config.toml
n_layer = 14
d_model = 64
n_head = 2
n_kv_head = 1
head_dim = 32
d_mlp = 256
vocab_size = 8192
activation = "gelu"
norm = "layernorm"
norm_place = "pre"
norm_eps = 1e-06
positions = "rope"
rope_base = 10000.0
rope_fraction = 0.25
qk_norm = false
attn_scale = 0.177
bias = "all"
tie_embeddings = false
parallel_block = true
init = "uniform"
init_std_qkv = 0.0647
init_std_o = 0.0122
init_std_up = 0.0647
init_std_down = 0.00612
optimizer = "soap_variant"
lr = 0.0055
beta1 = 0.95
beta2 = 0.99
weight_decay = 0.062
lr_head = 0.0141
grad_clip = 2.0
warmup_steps = 200
schedule = "wsd"
decay_fraction = 0.355
decay_shape = "pow"
final_lr_fraction = 0.1
batch_tokens = 32768
seq_len = 1024
doc_mask = true
train_tokens = 121400000
steps = 3705
dataset = "wikipedia_en"
Each number is 128 + 32 x the weight over its row's rms, rounded and kept within 0 to 255. Layers, rows and columns count from 0. Numbers have three digits each. The size before them is the row's rms in percent of the matrix's.

# layer 4 MLP down (transposed), 256x64, rms 0.152, rows 85-106, columns 0-63
117:101108135136125113157156123140099107104094082096113081115076129094112088094084159093126126094097162135124131129115125120075068109098153183221160143088104192160079111138139113146112104140146052
094:160109161097118115110197143146147114084108057117148111155100143131094108110136144177090114031189118135126128125109150100094118130151122103181072082105114154080116154101104129117184135142159065
095:129130116132130156156103079093129135159139122172195185117185129107109086124148109097115070208145112093130091100142062128122084093118163067086159126118071130156124171166077131130129164132149125
083:109102118108116164110111118163112166175135101145110130099089096120157131090141116137111169135195146104130121123073110167081117159084073130133072147168091163208138176142108184128076092163175096
092:125127112112107185120178103185183153135185152153166142047118114162162144112145106104132138105108187129122133114115143129146090151104074136096146153136142048127177159136040173128138144142112104
094:147087148071149114151086089139140144131059136102120084148166149147116101154122183166102149140116112166121174133123160168182118089167085115195122072128094151084090188145093089143156147116084127
112:122185172115114032135124114086072165147107083101171123135089101158146180127106120096045160112108128097141119162098208106104089116114172154135114089125105123139159147137129162101143137140106147
084:126119143153094127095153108187058099142133098106176074159112104174153165115122145146082092141144109082156126154126188122072104105085083180112118081113172167209111137113111154124100138152153132
079:164159164136154141119118203130113150151129157151137103154169139163125117126133106168169072194190141143113157046115160127146083137110127115119145134149145137146075162160159175203134120131142200
085:189167089111151143117118146165073135068089160086102116116166115083139076138066192151156075188153097116128093135097117189141138111143140182123147133123091101108150091110098100140094143126166111
089:101131103121133144119152111158170082114121059133156088133104139213131110053126128103178128198136144172141138157088114120127049146126150130124127163159128172139083160129156121137182172088136089
090:177172136127082081102114133171154091085147086125107110074106134101173136212113137135150131072115134094117190107153165084171092135125131134148187141144076163097114182118139115136122141166134182
103:121076095090150077110154088143138085176118147141143098141123139122112187113130129130158107228125156098153105102157155175092134095151162091051114142147109116110126067130120114111163130139047116
107:121108155079130131147082102143149154177158113167116163091128089137072132128197121129115096158196215125118070124152117129172165125068142138075149128091117131137129118113125133060110124067144142
105:139075132146095082116134109092112091130098082096126112111128095148140129160221156102119138095105117070145138095154183185104098109146151144132151106109108209060140078105117160152153085146097118
109:070130091045071136123100108086105161138107119102128074158096172122121138128096154099150096161163060125081123097113107144078142134134122136081092106128157107180133126105104147066133107116112053
102:119096122205114128170154106058134117101173127156134209064151126099087110125169119073101098066092160139108158148145101124092138145163162180183110117109156115078146117145142123109112108123101147
092:123050138136136098176073085101129076150167125083103081090153151123177136153139072131124080154136142082168147135127134122158106115155146113128149155058133184149161116129210140103167142115118161
107:068110113149094100144121139108156050135142098128157083172133169112124136161133093098138098134091099138112131123135093138095113131172149064067174149086141161151075128099116161173138159093051079
097:129213088139080091129125147140104165120178141135073128184151100140166150134125087152109145131166112179123141119099176127140123136147069092140113087086123159198121109118157105050105122107091083
089:116132144142212105173097173129121145143098048115145110123138133127135139097152131177166086137123107069127182140160117144123130117155089085076130131049096157095073126111141136119074075158090125
122:143105082125076167094143160161196154120097100149122127164099142178101138067104188091125138121078116159113134106075143116135102141147139177198106123106116182156094128142187125089105117129160073
# layer 4 MLP up, 256x64, rms 0.166, rows 86-106, columns 0-63
085:093100142150120078142121142088192146125145134122126086096100086107057112136169163163046060121158129163127172171116112110202165102118164122139114096126138087124127110153122178150139159168139163
090:118086134111140143130041135123150103136119141117094112104108091175131166179106107169136176143118169086117136173151189111179179051161168121213101117153138128110090135108147117106100096133114148
090:112103116162109221129136126114151081109118068189131190143098104143048182159150181170134148127110145142158097127108093118140101140126114179096161157121164088099128126119157102144125165103074150
090:136114129162116161097175092154198171092156090113084093138172094100136171153124124141143106087114155093085126085205166124131043144098145143159134094170127145134145177144090121088148122162103111
094:118183097124117134128154159118132159161198119144129158146138077095116158109135101129125100082175140131126142094102136123113127218155155183076114161084145117125168083116148226154179096126110117
094:126150140159127157103118126141078113109160172128161108117159119129069148136150103068191156183153168160050101153111127169125090143111132184142113055151145098164078146102095184124099099144140102
083:132152083159159157135104148070135154132152162081109196121128101081120125103193129118143104140121180156074069112118177107139114185203111121109143125123114083153158099146163173128173095092097148
083:146057153088141135141123129176100118090102105124129158095079115142103109146132122111092150140082090086166168154180115129115165088207140091174122089079178130047104107110173155135146138129147146
093:194123069168097142154170143126121116132114065117114065137179112143110156160152138165112064224160125124154124125113139175103109134130127175151109157193119121174104109118128095097125085139142090
101:175073090148106184153155108102131094117073119143152141149085159112126107075149067116141085107150073159131134132096148068146117088144133178136070158173168154139118175148165065121131169139127111
086:118068161125114119169190123100111166123147117076210127147097120084055135065159172122144094168171137138149087141140112169088114111105116055125143145085135113171148138115130143157098096158125136
110:153187142104132135142115155139107162074163103146068185099142120124163095129098135109140056101156140124134107156055147128121132180119110149136103162106128087134114129159202101060116115059111174
099:100123152157147141188134194102078154164173121199137127178085157105094164061133158133117117148126111155073108115155109126093132119069167184151129108143123128100109076143158090082152106149098100
103:116133114110064128099131154092104168165102155092146136098112172092187180147187123121151139143101127146162164145154138173076120124080145162149134061101148145134084128089070130155115062132062124
110:121105113204137051090179151111162110114100137118119156139153078138094173109156156072105119150083191148122127145108077156092168105105100157120082087144148154057144106136112109128177144114109160
075:096109074177167121126185092146170131156140158099154204130122148145124172151136099140150114116171092167084127154157063180164165141123122144165079177111139117107101135164139147053098128163101109
105:106094135152139137148128178118111182175139134091204056136143117147085145097052099156150122105088105120087151087127129158159100099136158096153134105124200116043140123159152121145100145097109140
116:199155120135151100129122131139142138073191089120110090063121100052122173151129111119117103109176132115154120183088157127146166089096106125088097174129102149180156157089173124126139159079165154
101:181132095110162146128093170149190127106087178092127134098163147123146130222129067159143141099092095133084120114200130133108133122100140161151094125182063099118117145120120105164118163163085130
103:152078111094086063146072112127097116095165094162128128115092098141123146103164130116132140050200123167124121180132134072122165112103119115102087170116151113088107125153080156105133162118199091
120:116076105110159121147156135113125129148086130170111096104185107134141159065098129127143140095125154131145132094133142089097183118148116172122171136107128160173074173193160103057163079054170126